Part of a small language model's weights.
Size: 15 layers, width 256, 3 heads of 128.
Architecture: RMSNorm before each block, learned positions, no biases in attention or MLP, untied embeddings, some layers without attention, local attention windows, hashed n-gram embeddings.
Training: a variant of Adam for these matrices, 278M tokens, 4236 steps.
Each number is 200 + 40 x the weight over its row's rms, rounded and kept within 0 to 999. Layers, rows and columns count from 0. The size before them is the row's rms in percent of the matrix's.

# up: layer 8 MLP up, 1024x256, rms 0.0637, rows 21-47, columns 0-127
# down: layer 8 MLP down (transposed), 1024x256, rms 0.0558, rows 21-47, columns 0-127
up21,101,157,204,184,208,145,228,285,167,255,246,235,122,208,168,75,165,213,162,243,255,209,147,148,177,181,228,182,275,187,195,270,222,189,200,221,145,129,188,180,244,181,115,148,167,227,171,257,121,187,221,140,205,227,215,191,229,249,217,279,224,212,198,194,143,169,171,205,263,229,186,190,251,172,194,141,213,171,232,235,248,204,175,173,256,179,171,208,152,209,183,211,247,156,130,265,163,150,182,217,246,210,164,123,220,189,229,170,237,279,260,134,231,171,225,171,216,148,176,221,221,169,204,167,183,159,205,210,204
down21,098,255,197,200,248,177,206,197,172,224,210,235,230,203,151,234,149,204,220,178,193,206,213,208,227,203,188,200,224,243,150,310,222,220,217,166,215,145,185,220,188,316,125,235,266,233,199,210,174,217,232,180,131,243,193,249,197,206,217,220,159,258,208,186,143,225,235,230,210,233,157,142,226,196,188,236,165,221,201,250,155,230,186,163,275,285,167,220,198,259,204,281,191,172,184,192,204,195,186,149,235,204,148,184,195,201,289,201,216,317,173,214,214,228,205,112,212,248,158,184,235,206,164,136,246,235,167,176,185
up22,105,247,198,239,231,217,253,178,207,168,171,208,160,231,189,169,229,128,209,152,207,107,136,241,156,288,196,207,215,207,158,137,161,219,296,173,245,193,222,229,192,176,213,196,207,181,193,216,265,217,155,202,263,228,260,178,147,158,209,212,207,227,162,184,194,191,166,202,215,185,127,258,258,179,217,215,236,270,163,229,155,191,179,189,160,150,217,178,177,167,255,160,248,209,199,160,185,246,126,224,217,203,206,197,171,168,278,148,184,219,169,204,134,260,285,233,284,222,164,189,153,262,230,171,239,161,142,220,273
down22,107,208,226,212,248,140,154,204,171,250,169,191,241,224,257,213,230,254,213,235,303,178,179,246,172,169,239,142,184,213,144,205,174,222,165,187,172,228,174,176,203,119,169,218,178,238,168,146,307,287,227,208,199,214,208,194,186,173,185,193,154,188,230,252,215,257,175,244,230,184,236,234,254,128,251,210,289,159,202,247,208,149,208,166,212,251,264,276,148,210,238,208,185,138,262,226,255,277,179,254,187,216,213,199,138,202,162,199,224,231,171,151,205,289,199,205,217,179,205,141,220,170,224,241,229,203,201,209,198
up23,120,231,184,210,208,143,283,167,213,174,143,192,217,151,188,202,120,143,161,180,242,158,174,229,251,205,234,179,251,195,170,238,224,220,147,177,217,81,178,155,228,167,194,151,205,191,151,185,227,144,225,175,206,244,149,196,235,195,155,186,217,180,201,275,182,277,188,212,175,119,123,279,156,130,183,221,237,252,153,197,157,168,190,251,160,201,273,214,162,147,188,171,180,193,170,224,165,217,254,241,266,160,241,135,260,148,162,235,237,210,160,280,139,177,193,234,257,207,127,155,168,230,179,95,267,208,200,258,221
down23,118,194,178,155,206,240,212,157,192,151,230,185,251,278,214,168,237,162,229,219,171,113,201,211,217,179,155,159,126,183,155,224,203,152,195,282,270,324,233,217,221,268,189,168,198,209,137,227,211,221,196,147,244,171,220,200,225,171,208,148,252,222,209,160,245,226,231,108,191,131,227,165,215,207,248,309,211,164,243,151,157,189,242,130,253,156,182,194,256,186,286,186,238,203,236,260,144,221,147,165,141,225,171,126,194,273,211,249,239,177,155,177,270,292,208,266,187,186,261,189,215,162,181,171,312,221,166,188,194
up24,096,184,138,189,176,180,209,155,309,150,188,139,196,200,161,211,126,124,174,225,188,189,225,210,155,198,159,120,263,231,189,173,296,224,146,185,166,226,211,155,204,177,207,191,159,167,180,199,247,192,150,263,238,275,204,193,233,212,226,179,168,192,168,242,248,159,197,129,179,159,147,233,204,275,167,219,152,175,257,181,148,254,210,178,175,185,147,166,148,229,199,241,203,172,166,178,212,203,200,189,183,264,254,169,229,170,152,210,219,170,158,253,243,202,206,224,175,245,210,214,172,261,189,161,260,197,186,180,239
down24,098,166,150,108,214,163,112,176,150,148,244,155,191,174,142,199,153,161,168,175,289,192,223,213,178,149,214,231,200,193,118,282,244,215,194,167,164,201,194,213,187,136,224,125,176,164,180,159,250,202,227,184,177,68,202,149,224,192,184,227,247,202,168,212,254,153,231,188,214,201,221,263,260,240,193,191,264,166,209,206,265,169,176,212,140,234,195,188,206,180,211,103,225,218,235,173,212,144,224,208,230,189,210,195,153,168,247,253,162,231,211,217,238,212,195,193,247,199,207,267,125,229,228,160,113,198,207,225,208
up25,090,257,256,208,159,243,262,239,180,184,183,151,162,237,193,232,233,167,125,192,228,149,171,137,146,173,224,222,188,237,187,191,183,180,218,197,196,136,158,153,149,164,194,239,159,273,184,193,183,169,213,227,208,126,249,177,198,211,263,147,203,141,220,158,104,185,167,241,196,217,194,202,137,222,198,258,229,184,274,192,180,178,202,175,205,275,187,222,93,195,174,178,224,156,224,229,228,182,165,257,209,202,163,155,202,258,257,152,180,235,177,153,186,152,161,195,231,246,147,253,213,223,193,185,207,212,203,188,166
down25,092,223,176,286,144,207,189,183,274,142,136,162,234,188,162,160,271,196,225,209,198,177,187,237,182,221,260,205,281,171,247,209,198,270,249,179,204,261,142,182,178,254,264,132,218,229,163,232,216,240,204,228,184,163,161,170,149,281,300,225,206,145,175,267,218,199,256,245,166,244,157,118,252,212,164,135,155,228,188,154,231,156,169,284,204,215,224,190,215,177,246,208,165,153,169,129,171,139,269,255,222,224,246,187,237,240,177,198,174,174,170,151,145,112,128,225,195,231,240,225,288,168,201,146,141,259,231,174,175
up26,097,156,265,230,225,95,166,249,171,246,290,185,174,167,161,218,185,164,198,193,218,153,170,209,243,213,194,191,200,171,169,254,266,226,236,193,218,198,186,225,230,209,137,201,196,226,244,251,187,128,191,179,174,116,201,202,249,199,191,160,212,220,256,154,140,165,206,180,177,146,204,211,196,188,157,166,216,196,171,297,221,146,144,156,200,138,88,223,185,220,240,145,232,198,200,217,175,141,188,220,121,233,96,216,194,160,208,173,194,223,196,190,183,201,190,157,212,200,218,148,148,138,213,170,197,223,241,213,176
down26,097,184,200,167,213,114,264,212,163,177,130,145,188,242,224,283,214,200,242,115,263,276,188,252,161,279,236,161,194,193,185,184,221,184,240,142,212,234,194,263,273,242,226,216,158,201,169,235,257,167,235,150,214,163,153,149,238,173,241,217,221,231,225,166,205,231,316,149,177,124,215,224,201,211,235,160,150,226,163,214,264,185,179,235,231,165,116,253,282,169,250,180,224,170,199,201,232,165,139,209,223,147,188,214,172,144,173,168,223,219,190,223,264,183,195,188,266,157,210,224,257,207,258,230,160,179,171,204,152
up27,090,233,238,207,263,183,266,155,173,287,252,201,208,204,243,191,240,162,194,220,279,195,171,207,180,249,201,142,188,255,205,194,220,211,200,233,222,177,163,217,154,179,172,243,162,216,241,158,197,164,161,139,246,194,197,147,266,184,224,134,223,206,159,180,230,233,189,141,289,212,180,210,232,167,190,227,160,114,295,162,177,201,280,148,106,281,149,208,283,180,180,166,209,174,195,208,152,249,228,210,220,227,171,195,117,187,163,149,178,238,235,193,179,188,167,215,198,199,194,155,128,217,192,241,273,227,222,229,175
down27,089,249,277,147,248,186,201,153,173,161,253,150,209,193,186,206,197,220,237,231,119,182,199,213,171,227,163,159,203,208,177,180,247,156,214,131,177,215,269,214,223,389,227,264,283,199,171,146,236,210,186,191,170,200,221,247,146,124,213,224,218,200,215,226,194,238,239,197,201,211,233,188,160,204,236,262,176,181,195,136,194,141,152,87,239,251,153,184,141,190,199,211,202,241,150,209,169,249,190,157,218,188,178,201,205,201,254,169,193,262,234,196,192,183,190,224,191,220,142,257,215,184,190,157,289,221,204,145,191
up28,109,209,177,214,222,168,195,251,170,161,180,210,187,241,136,233,189,156,222,167,277,158,150,251,245,237,219,183,168,291,185,149,169,77,188,201,216,227,148,227,174,182,163,197,184,174,169,263,178,184,236,103,242,187,196,253,186,280,245,181,201,196,201,150,206,246,194,177,199,161,151,168,231,103,172,152,187,203,230,204,137,173,276,235,179,225,262,217,227,167,196,139,198,251,202,234,172,165,220,244,209,223,207,110,218,223,166,203,144,254,244,189,216,150,222,267,214,196,233,221,172,162,147,284,214,289,213,256,180
down28,113,255,188,221,165,146,213,239,194,198,223,197,221,158,147,292,188,132,208,152,205,217,247,152,177,97,146,155,241,150,178,208,124,161,221,153,215,222,200,189,222,265,215,221,197,69,167,229,171,218,231,179,193,273,142,191,197,180,213,125,247,228,138,157,230,193,201,191,155,179,222,171,197,167,201,157,246,217,206,244,198,172,154,201,198,214,208,220,207,237,220,226,150,178,224,227,212,211,176,250,169,238,222,195,216,248,252,179,251,273,196,182,139,169,197,192,222,182,179,241,191,189,196,219,162,242,178,234,168
up29,098,231,209,164,200,171,177,159,238,210,213,285,147,184,212,198,161,204,154,214,226,199,202,270,145,177,236,238,301,225,179,261,199,181,237,267,178,176,184,201,215,158,85,159,179,251,234,196,202,177,313,145,172,250,221,184,117,203,212,148,228,182,299,213,152,163,216,175,189,139,135,260,131,224,238,215,270,196,241,248,261,209,199,272,201,174,255,206,196,201,152,152,244,175,182,157,201,180,173,244,186,196,175,154,163,216,189,115,222,235,178,245,219,185,273,205,179,152,178,216,187,218,187,137,144,167,157,162,141
down29,098,180,137,149,201,228,230,89,220,227,180,236,269,228,189,216,216,190,169,232,191,227,254,152,174,218,229,200,191,170,201,208,169,234,244,184,234,212,224,183,207,250,234,227,200,215,240,218,244,218,137,249,172,232,165,185,198,96,209,208,351,225,304,264,228,244,193,196,183,183,164,159,203,215,151,182,248,189,75,189,200,246,215,186,259,200,234,296,236,134,234,252,141,226,206,206,197,205,185,202,170,182,170,231,167,198,157,131,233,235,183,230,233,193,215,139,214,260,230,209,172,161,199,179,219,217,197,125,225
up30,092,189,140,209,168,178,217,171,253,260,184,218,220,182,255,208,125,234,219,214,194,220,168,157,170,251,242,190,178,255,159,148,218,183,157,249,196,232,146,132,176,164,175,252,191,264,225,201,118,241,248,183,213,185,225,211,291,185,213,223,153,196,140,196,187,157,233,164,204,184,167,244,205,218,149,299,205,156,165,166,159,162,158,202,138,187,279,209,189,223,133,179,212,244,185,165,174,210,213,209,196,147,189,168,271,208,228,205,221,299,230,278,169,212,236,262,179,206,133,208,101,211,178,155,182,193,251,230,141
down30,092,182,245,198,186,166,221,146,235,185,183,160,151,205,252,115,262,193,145,332,154,198,174,238,228,169,209,136,169,161,222,276,193,222,176,229,229,192,159,204,227,273,237,178,283,236,167,169,174,252,160,203,165,248,161,259,168,153,219,235,156,230,221,203,168,162,147,194,207,221,102,157,163,180,197,173,232,166,211,223,247,172,198,214,245,196,185,196,190,152,153,154,218,269,153,233,259,272,148,196,203,191,168,156,209,235,218,165,161,155,175,133,166,189,179,225,244,181,146,229,185,208,164,203,236,106,171,171,237
up31,113,217,174,197,238,132,257,202,168,217,196,221,209,207,196,197,190,222,260,218,195,174,210,165,228,246,137,209,125,158,203,170,195,169,226,232,174,187,217,234,175,190,235,244,213,143,220,167,223,111,139,201,160,157,190,217,226,214,223,154,208,249,255,213,224,229,170,168,252,218,173,152,169,145,212,253,309,151,110,247,213,126,255,170,179,246,275,269,291,268,272,203,240,204,164,189,183,232,179,235,168,256,212,171,190,262,179,201,218,215,219,221,215,184,233,282,202,215,226,199,137,200,195,196,168,174,238,175,237
down31,112,168,225,175,171,241,225,193,169,227,199,204,219,156,166,213,205,188,175,222,248,222,173,288,168,165,198,175,217,169,208,162,244,253,204,188,341,259,171,165,170,208,238,217,208,192,221,131,155,175,197,223,203,140,153,247,249,244,226,230,249,140,174,158,252,184,224,205,187,169,232,158,175,186,141,201,286,216,236,281,216,197,157,181,180,186,230,125,249,144,213,176,208,205,177,179,182,262,154,240,181,251,258,145,108,161,186,210,256,159,209,137,204,206,192,143,184,186,144,257,163,250,196,240,194,188,157,211,198
up32,099,205,243,192,225,199,186,211,180,158,182,183,90,208,126,116,211,237,261,140,198,115,216,200,192,180,167,153,241,211,174,173,263,178,162,115,236,169,156,223,130,176,206,157,188,219,271,250,190,243,139,250,206,176,278,201,206,244,203,150,255,157,250,225,182,161,234,164,234,129,234,199,230,187,158,174,170,138,183,235,225,205,244,256,133,164,228,147,232,212,213,146,209,182,154,193,173,177,102,209,218,282,230,216,182,155,241,117,245,157,225,190,178,215,242,200,218,187,188,187,259,201,201,102,228,146,208,219,260
down32,101,184,202,117,233,209,274,167,248,243,190,200,182,189,122,147,145,201,246,126,181,150,143,236,204,226,261,222,257,214,148,212,185,294,230,185,264,195,185,249,151,175,204,244,193,220,238,190,217,219,144,181,180,182,204,63,256,170,200,233,194,169,217,254,188,244,217,193,254,237,195,165,233,197,237,135,227,175,185,189,235,179,157,192,286,148,240,201,259,239,191,162,137,217,231,259,144,163,166,227,154,247,207,253,226,227,210,152,225,252,293,179,245,238,258,224,254,177,189,183,205,180,238,239,108,221,214,154,155
up33,104,171,249,132,213,177,245,140,222,210,233,247,214,167,187,157,211,243,170,169,169,219,97,210,147,206,216,211,208,236,199,190,226,171,175,174,226,213,193,208,235,163,122,238,170,201,306,276,167,185,174,237,198,174,271,229,147,192,169,202,133,202,218,276,159,214,171,192,146,227,208,156,263,214,262,232,180,242,221,255,211,217,252,198,196,162,200,237,194,188,217,195,257,162,203,167,251,232,156,211,179,220,203,177,261,224,292,195,213,263,209,210,138,210,248,198,232,199,278,250,119,234,211,133,211,329,279,212,178
down33,107,131,183,221,208,170,185,157,191,199,266,127,221,227,263,196,301,247,248,227,190,196,149,157,218,213,256,177,140,176,177,246,248,172,240,213,180,196,236,255,125,205,215,220,244,193,221,183,256,230,154,213,148,195,173,210,224,216,252,182,196,163,215,266,167,160,235,204,251,158,123,179,171,265,236,112,219,200,234,118,207,216,264,213,194,226,194,209,173,230,162,158,204,141,230,190,199,174,178,249,143,174,194,183,230,175,167,204,225,296,205,204,194,216,287,140,116,148,198,185,233,277,262,162,266,191,231,204,252
up34,092,167,160,198,234,146,228,141,233,217,209,281,177,212,142,264,120,108,235,167,124,216,198,263,326,232,229,191,211,254,183,129,303,241,152,188,219,175,122,205,170,175,190,198,266,222,173,145,238,155,236,242,295,207,167,178,220,247,196,166,227,213,195,147,180,169,193,176,189,209,127,181,224,121,177,265,220,116,154,100,164,184,200,193,210,188,172,259,223,196,176,193,191,175,217,215,232,213,211,229,187,145,207,216,185,209,226,85,158,198,244,235,179,178,205,255,131,245,236,204,217,160,226,235,234,248,245,192,185
down34,092,180,140,204,230,169,189,243,219,199,222,170,245,199,208,130,193,178,176,243,205,212,247,195,186,173,247,186,194,221,154,225,149,284,253,229,210,157,197,187,252,236,147,227,253,202,168,178,161,309,214,250,183,217,227,165,247,201,225,197,188,168,134,207,101,213,219,196,222,177,183,172,188,196,202,98,182,162,188,224,192,211,193,148,188,192,200,243,144,153,207,240,246,202,228,231,240,201,203,236,206,193,203,167,214,212,119,238,179,203,139,204,132,248,217,135,176,252,227,206,192,99,244,134,160,209,184,200,174
up35,098,174,191,138,206,132,185,230,224,167,188,208,223,243,183,158,190,96,149,199,198,264,210,167,169,216,140,174,180,250,218,232,272,185,162,213,185,218,136,151,207,186,221,215,147,194,137,232,234,227,251,122,192,187,178,185,198,136,271,272,223,200,246,188,175,195,162,150,265,224,190,274,198,176,174,237,273,232,205,277,235,117,234,215,173,138,159,204,169,227,223,185,212,261,160,163,211,197,127,286,199,193,234,161,235,254,243,210,243,243,169,239,159,194,192,124,244,177,214,220,205,232,211,187,229,194,207,236,181
down35,096,206,308,178,225,182,206,218,211,247,235,227,258,235,260,205,168,168,124,216,186,200,172,199,219,174,161,180,205,234,187,192,197,244,194,254,201,274,234,237,201,198,208,204,166,163,229,220,190,177,197,162,248,167,164,181,219,157,260,280,241,188,234,242,265,269,209,203,221,183,258,225,176,109,257,250,202,201,217,196,254,201,168,181,169,192,167,250,141,148,175,214,221,267,161,217,204,218,204,251,215,146,168,215,178,180,195,264,282,211,178,220,182,272,259,200,227,245,143,263,248,187,213,153,163,230,168,107,205
up36,081,188,190,172,194,184,236,245,225,219,211,228,201,180,197,216,110,159,223,271,231,192,205,201,250,204,201,249,240,173,171,250,171,202,180,206,202,226,179,235,180,132,185,192,183,231,201,242,236,263,183,198,181,216,158,251,238,257,138,200,164,173,222,228,218,104,193,210,153,176,109,181,201,160,120,242,296,203,223,195,243,160,199,167,197,201,243,208,190,232,158,239,297,209,100,213,336,253,165,213,177,205,186,179,244,222,230,235,192,200,203,207,194,242,121,222,211,211,232,256,181,250,199,174,162,262,210,231,175
down36,076,235,199,180,178,163,193,202,165,246,202,168,124,185,209,179,179,209,205,215,228,188,161,192,140,219,212,194,179,214,171,170,211,178,197,223,235,195,198,164,176,124,162,188,194,195,233,222,177,212,189,178,217,189,249,208,212,188,238,163,228,209,215,158,209,213,233,212,175,171,235,199,213,214,186,193,176,172,189,190,243,225,185,212,180,174,218,220,209,248,181,204,192,141,234,149,175,223,153,217,199,177,210,177,179,205,223,234,127,199,184,205,204,201,154,178,222,221,200,175,182,176,214,211,215,187,208,196,226
up37,104,266,191,230,260,211,164,201,254,176,178,248,180,205,179,135,194,181,188,218,200,244,185,196,204,200,184,229,282,214,183,275,202,200,260,183,250,163,190,173,195,188,154,245,252,199,202,215,174,110,206,214,222,273,208,198,171,215,192,174,151,141,210,207,188,188,213,191,281,145,132,232,158,210,213,160,198,164,251,247,204,130,288,159,226,154,192,215,213,251,205,120,215,201,176,190,197,214,223,150,132,164,163,169,157,162,172,237,245,188,138,182,179,257,189,216,202,274,170,190,222,156,105,203,222,197,175,241,275
down37,106,152,168,173,132,227,206,209,211,173,185,227,221,193,129,238,268,232,180,229,243,206,198,150,146,165,210,256,197,146,174,268,145,168,167,206,193,226,228,153,187,401,132,193,135,242,179,189,202,244,242,196,153,175,229,311,227,220,217,198,274,177,188,191,192,272,197,145,239,178,155,133,198,224,187,167,176,197,112,203,195,256,249,140,198,239,162,188,252,206,215,201,234,255,121,204,244,244,165,166,205,202,153,201,243,210,223,233,204,227,153,185,238,183,186,220,172,287,202,154,227,187,144,187,235,247,163,200,164
up38,099,229,217,230,213,213,147,193,193,248,155,229,230,172,265,128,203,226,167,255,205,130,228,200,181,184,132,162,234,148,215,227,144,177,211,159,265,149,171,214,161,140,218,238,210,150,306,265,170,239,143,229,244,182,236,236,260,170,193,203,197,230,268,256,175,141,258,151,251,210,218,208,205,174,186,192,244,181,182,249,247,169,182,206,221,233,254,193,201,178,207,159,185,156,171,278,164,174,251,214,153,200,155,175,172,160,145,235,201,231,174,249,174,256,243,250,170,205,203,175,98,161,153,124,213,214,194,157,178
down38,105,122,187,143,291,169,273,238,171,113,231,220,179,219,174,230,218,228,182,231,233,135,188,228,166,183,220,195,192,206,191,161,179,203,198,192,173,247,218,192,151,148,220,197,193,196,205,78,273,154,230,138,252,223,184,190,200,233,239,213,246,186,203,200,186,191,137,257,213,223,234,250,143,183,153,258,252,120,203,110,250,223,177,215,186,211,196,245,203,256,221,140,251,157,198,210,115,166,204,222,240,167,215,235,292,122,258,174,184,225,186,235,234,221,216,206,171,275,206,220,227,206,136,253,282,133,154,141,179
up39,097,230,192,232,225,163,221,207,205,258,174,151,106,238,226,165,206,190,191,231,214,235,176,185,235,218,179,195,172,274,192,192,213,124,237,260,282,237,225,229,213,193,130,145,149,182,189,223,207,214,100,252,221,208,221,134,189,176,233,175,204,188,140,120,270,196,183,220,318,185,256,204,183,140,155,204,195,159,259,136,171,221,293,172,238,193,280,196,158,207,164,173,194,122,186,229,232,285,206,206,251,228,229,156,113,116,258,197,184,223,94,249,188,240,172,222,190,199,204,178,180,273,224,213,216,215,253,185,241
down39,095,203,208,174,254,218,167,252,183,212,224,134,156,184,184,320,172,270,140,183,156,206,228,187,228,170,165,191,244,174,150,245,164,177,240,196,204,238,217,222,210,280,236,153,204,247,165,202,173,233,120,208,179,225,230,157,123,221,240,209,116,226,180,136,188,157,222,196,213,223,211,153,291,249,191,201,152,284,291,236,180,185,145,200,183,182,204,168,192,170,237,218,187,108,227,254,187,262,202,196,247,205,185,152,194,149,213,228,170,176,195,254,197,170,119,213,79,192,136,163,205,229,233,167,197,250,187,161,226
up40,096,202,217,187,175,120,195,192,212,251,195,193,151,208,265,231,220,102,169,165,272,188,206,223,236,256,242,201,190,289,199,146,199,190,212,181,212,180,146,113,174,197,190,167,177,234,171,160,144,175,256,205,297,260,243,199,203,184,236,167,171,152,194,137,223,237,231,166,275,199,224,198,235,205,112,251,230,199,204,125,144,249,262,229,181,238,226,213,211,208,262,130,182,178,232,126,339,226,146,213,275,171,253,152,241,244,236,167,160,143,254,177,162,169,153,226,244,240,160,228,241,195,226,256,210,246,190,189,208
down40,093,223,244,210,224,140,253,220,257,232,262,166,277,211,184,185,165,212,175,229,118,174,210,171,213,225,198,163,149,126,143,208,159,244,208,240,167,228,186,236,205,240,176,99,189,203,176,143,186,216,144,254,221,188,218,208,200,224,259,217,185,243,184,281,154,236,192,217,206,174,217,170,177,275,240,202,229,209,263,231,238,187,165,248,207,172,201,138,146,165,255,241,216,171,219,201,183,218,217,107,204,189,173,210,217,198,197,193,237,220,191,229,194,267,270,188,183,217,188,219,153,219,177,126,95,246,263,172,235
up41,100,236,179,240,269,230,222,210,261,178,276,255,244,206,126,212,187,189,211,202,249,157,150,160,237,157,153,255,203,219,166,164,153,125,143,254,209,243,166,148,256,186,130,234,186,153,173,219,152,139,201,220,269,169,144,280,166,283,104,224,128,276,217,235,199,220,163,150,171,151,94,212,183,274,267,198,222,176,149,229,238,129,181,210,170,183,230,238,158,206,129,224,229,161,177,123,197,207,256,222,213,225,159,182,209,217,146,146,184,194,146,224,143,216,213,220,179,281,204,161,208,282,150,158,228,252,209,169,215
down41,100,190,151,176,186,217,216,244,246,225,139,212,261,221,144,220,173,186,207,227,182,198,249,162,156,147,229,222,165,151,226,247,166,206,260,227,147,321,217,193,191,301,132,185,161,243,240,170,199,180,257,272,170,141,198,203,157,197,179,238,281,207,217,184,180,257,247,159,217,179,230,200,208,215,204,242,164,229,246,184,215,216,160,227,248,125,145,246,286,165,193,225,195,247,189,167,241,226,207,204,195,176,175,253,193,197,160,219,185,182,193,161,140,206,255,133,135,254,175,191,165,230,207,145,164,206,215,138,129
up42,096,172,152,200,311,215,272,219,192,244,175,177,173,136,166,227,269,209,141,269,168,232,169,231,162,215,144,205,180,150,194,179,162,183,204,210,173,145,199,189,177,175,194,286,239,222,173,155,268,183,189,185,187,206,204,247,221,253,174,233,179,235,178,224,198,182,175,183,161,147,244,229,188,178,226,177,322,194,250,155,155,145,104,227,200,140,151,251,237,210,175,145,206,226,243,142,209,146,194,280,146,216,192,192,176,152,219,200,208,216,206,116,161,232,163,247,194,121,224,262,212,169,178,142,193,198,197,230,173
down42,097,159,142,197,256,161,196,163,99,126,142,191,172,231,167,255,247,256,202,244,119,210,189,178,219,173,145,196,197,179,254,188,178,158,190,315,173,157,209,225,144,212,168,202,298,211,206,212,195,197,123,209,207,140,229,206,143,176,188,266,219,216,121,210,109,271,280,176,201,193,202,219,238,212,144,217,154,288,234,179,220,236,215,202,220,218,161,206,165,189,227,179,197,198,133,161,192,147,235,200,152,229,236,236,220,171,166,229,206,209,218,230,245,168,207,215,237,168,176,172,175,141,201,131,198,219,151,233,256
up43,101,235,255,236,180,120,203,259,177,164,223,139,199,210,254,164,170,140,197,172,206,198,226,141,177,224,265,229,199,207,214,205,264,221,139,217,227,137,221,128,204,179,208,218,191,208,213,195,248,243,151,176,247,135,239,217,247,192,174,232,213,160,168,141,218,184,209,154,277,208,182,204,217,169,230,251,229,177,127,205,220,190,165,263,176,191,273,159,205,238,178,199,220,130,129,264,127,293,157,205,225,187,216,173,158,249,187,222,231,241,135,218,91,256,163,212,199,190,207,163,204,220,241,170,190,182,225,214,224
down43,103,202,171,152,150,218,187,223,222,262,238,144,195,147,177,218,206,255,157,134,208,177,222,199,249,157,215,219,207,156,220,161,168,203,233,208,164,219,184,154,179,185,230,208,178,166,188,233,211,137,182,146,224,168,156,284,207,275,163,209,193,242,226,171,157,177,174,163,171,203,211,166,168,144,213,146,285,162,204,84,274,204,135,152,237,70,308,198,232,210,181,162,167,184,211,149,221,237,208,190,130,222,173,246,284,173,248,101,236,221,233,261,224,256,157,166,128,184,200,271,153,157,210,191,203,208,230,211,206
up44,107,287,256,210,290,268,206,224,184,194,259,185,233,216,181,218,149,206,225,209,182,168,160,233,179,192,222,166,286,179,255,227,129,249,168,171,212,178,210,196,156,168,164,238,215,113,211,269,219,194,145,212,193,277,206,249,149,214,180,218,245,330,192,214,154,196,195,217,213,165,189,196,231,165,207,202,127,224,215,221,158,183,127,193,165,136,277,146,292,200,144,185,176,238,139,214,172,169,152,228,251,191,126,168,172,196,192,199,207,222,176,222,174,259,239,293,190,193,166,233,179,186,226,179,194,172,223,231,187
down44,109,179,190,197,267,173,238,185,244,217,233,171,197,235,104,250,266,237,138,116,196,181,172,249,191,214,257,183,282,226,248,253,195,212,156,239,181,185,220,207,191,114,209,189,221,175,218,206,298,180,237,219,244,206,208,248,162,265,189,193,246,120,190,223,210,257,172,222,192,169,97,221,216,217,276,231,198,281,182,188,248,175,117,165,210,162,230,181,289,146,199,242,167,198,152,134,231,155,240,212,191,130,218,212,195,206,188,184,189,178,198,159,217,92,244,163,159,175,216,148,259,203,197,226,178,205,198,176,192
up45,095,223,264,197,199,113,185,194,194,195,192,217,249,183,264,173,186,183,209,185,239,188,169,199,224,233,137,229,233,237,201,200,223,225,194,187,176,193,234,210,176,175,149,172,173,131,173,166,250,213,137,231,202,162,194,209,136,209,173,191,205,221,207,165,302,98,168,148,259,144,244,210,160,174,225,186,220,182,211,228,213,155,204,235,163,205,213,169,220,179,245,163,261,210,245,160,224,260,167,163,191,281,176,190,218,167,255,152,223,146,217,190,199,217,160,248,199,206,128,217,196,195,114,216,194,259,284,247,205
down45,098,236,210,117,213,135,214,234,223,187,204,178,150,228,198,169,127,256,174,174,281,167,203,177,223,212,164,133,222,231,159,183,209,267,247,176,235,132,218,180,161,232,119,311,239,243,119,232,215,193,172,163,190,176,185,206,180,178,201,170,216,198,224,168,250,172,236,133,208,261,206,146,64,178,124,200,189,271,161,231,304,205,244,234,220,206,210,243,139,189,220,238,166,208,252,202,232,144,178,142,194,196,173,282,157,118,181,240,262,150,191,161,161,237,209,234,154,203,206,178,112,239,121,234,157,226,232,239,172
up46,111,171,163,156,252,140,220,188,167,223,164,173,197,231,195,233,154,181,141,225,230,168,168,206,210,261,154,189,217,210,91,142,229,123,158,278,163,106,160,168,232,204,243,199,168,227,156,193,123,123,233,175,191,180,259,227,154,252,154,172,194,288,212,199,235,189,209,172,270,236,110,273,237,200,230,147,165,214,205,178,202,216,152,255,189,166,236,265,169,166,175,210,249,275,136,160,240,196,216,180,199,196,164,257,252,141,231,158,224,213,184,163,156,171,110,236,231,205,164,183,173,228,159,207,231,206,222,197,113
down46,106,147,136,181,106,224,183,135,214,132,176,258,193,206,191,279,162,163,178,172,147,138,117,240,193,237,145,211,193,238,252,251,177,173,218,189,236,121,238,248,158,355,204,251,133,158,169,208,202,159,195,221,233,175,270,193,193,274,218,212,212,169,227,136,235,261,278,241,144,289,204,230,177,310,195,233,179,219,206,200,179,189,206,160,200,246,212,201,205,194,179,208,240,184,237,266,162,210,190,181,166,175,221,297,214,324,194,157,232,221,183,182,204,201,163,187,237,126,175,203,200,189,164,144,194,200,189,205,203
up47,100,187,180,143,277,187,229,249,158,210,226,189,146,253,204,193,156,201,197,153,270,202,167,281,232,197,264,196,216,202,164,107,244,170,213,168,220,186,196,128,207,199,172,210,165,228,116,156,181,185,270,188,180,133,190,246,198,215,150,145,173,178,247,222,205,207,216,116,200,180,229,227,117,139,170,259,200,275,191,175,141,217,192,197,188,213,142,225,290,270,296,134,160,173,269,271,228,183,231,179,219,144,199,150,179,172,193,239,216,302,246,183,173,255,202,190,220,251,210,180,211,202,178,217,288,284,232,219,196
down47,100,193,152,157,178,254,177,204,142,150,192,264,280,253,224,247,174,251,190,254,230,246,192,225,223,177,295,175,248,201,200,210,237,161,179,238,198,206,213,243,201,324,191,167,221,207,219,200,234,240,195,222,234,170,223,200,237,233,204,171,186,185,155,217,154,148,187,137,117,166,109,170,158,251,170,212,254,207,179,154,215,217,222,189,155,194,110,148,222,207,218,208,164,158,222,174,151,189,232,128,232,223,191,190,224,256,213,247,230,204,267,155,221,189,176,163,215,216,145,196,204,135,155,215,200,223,221,180,203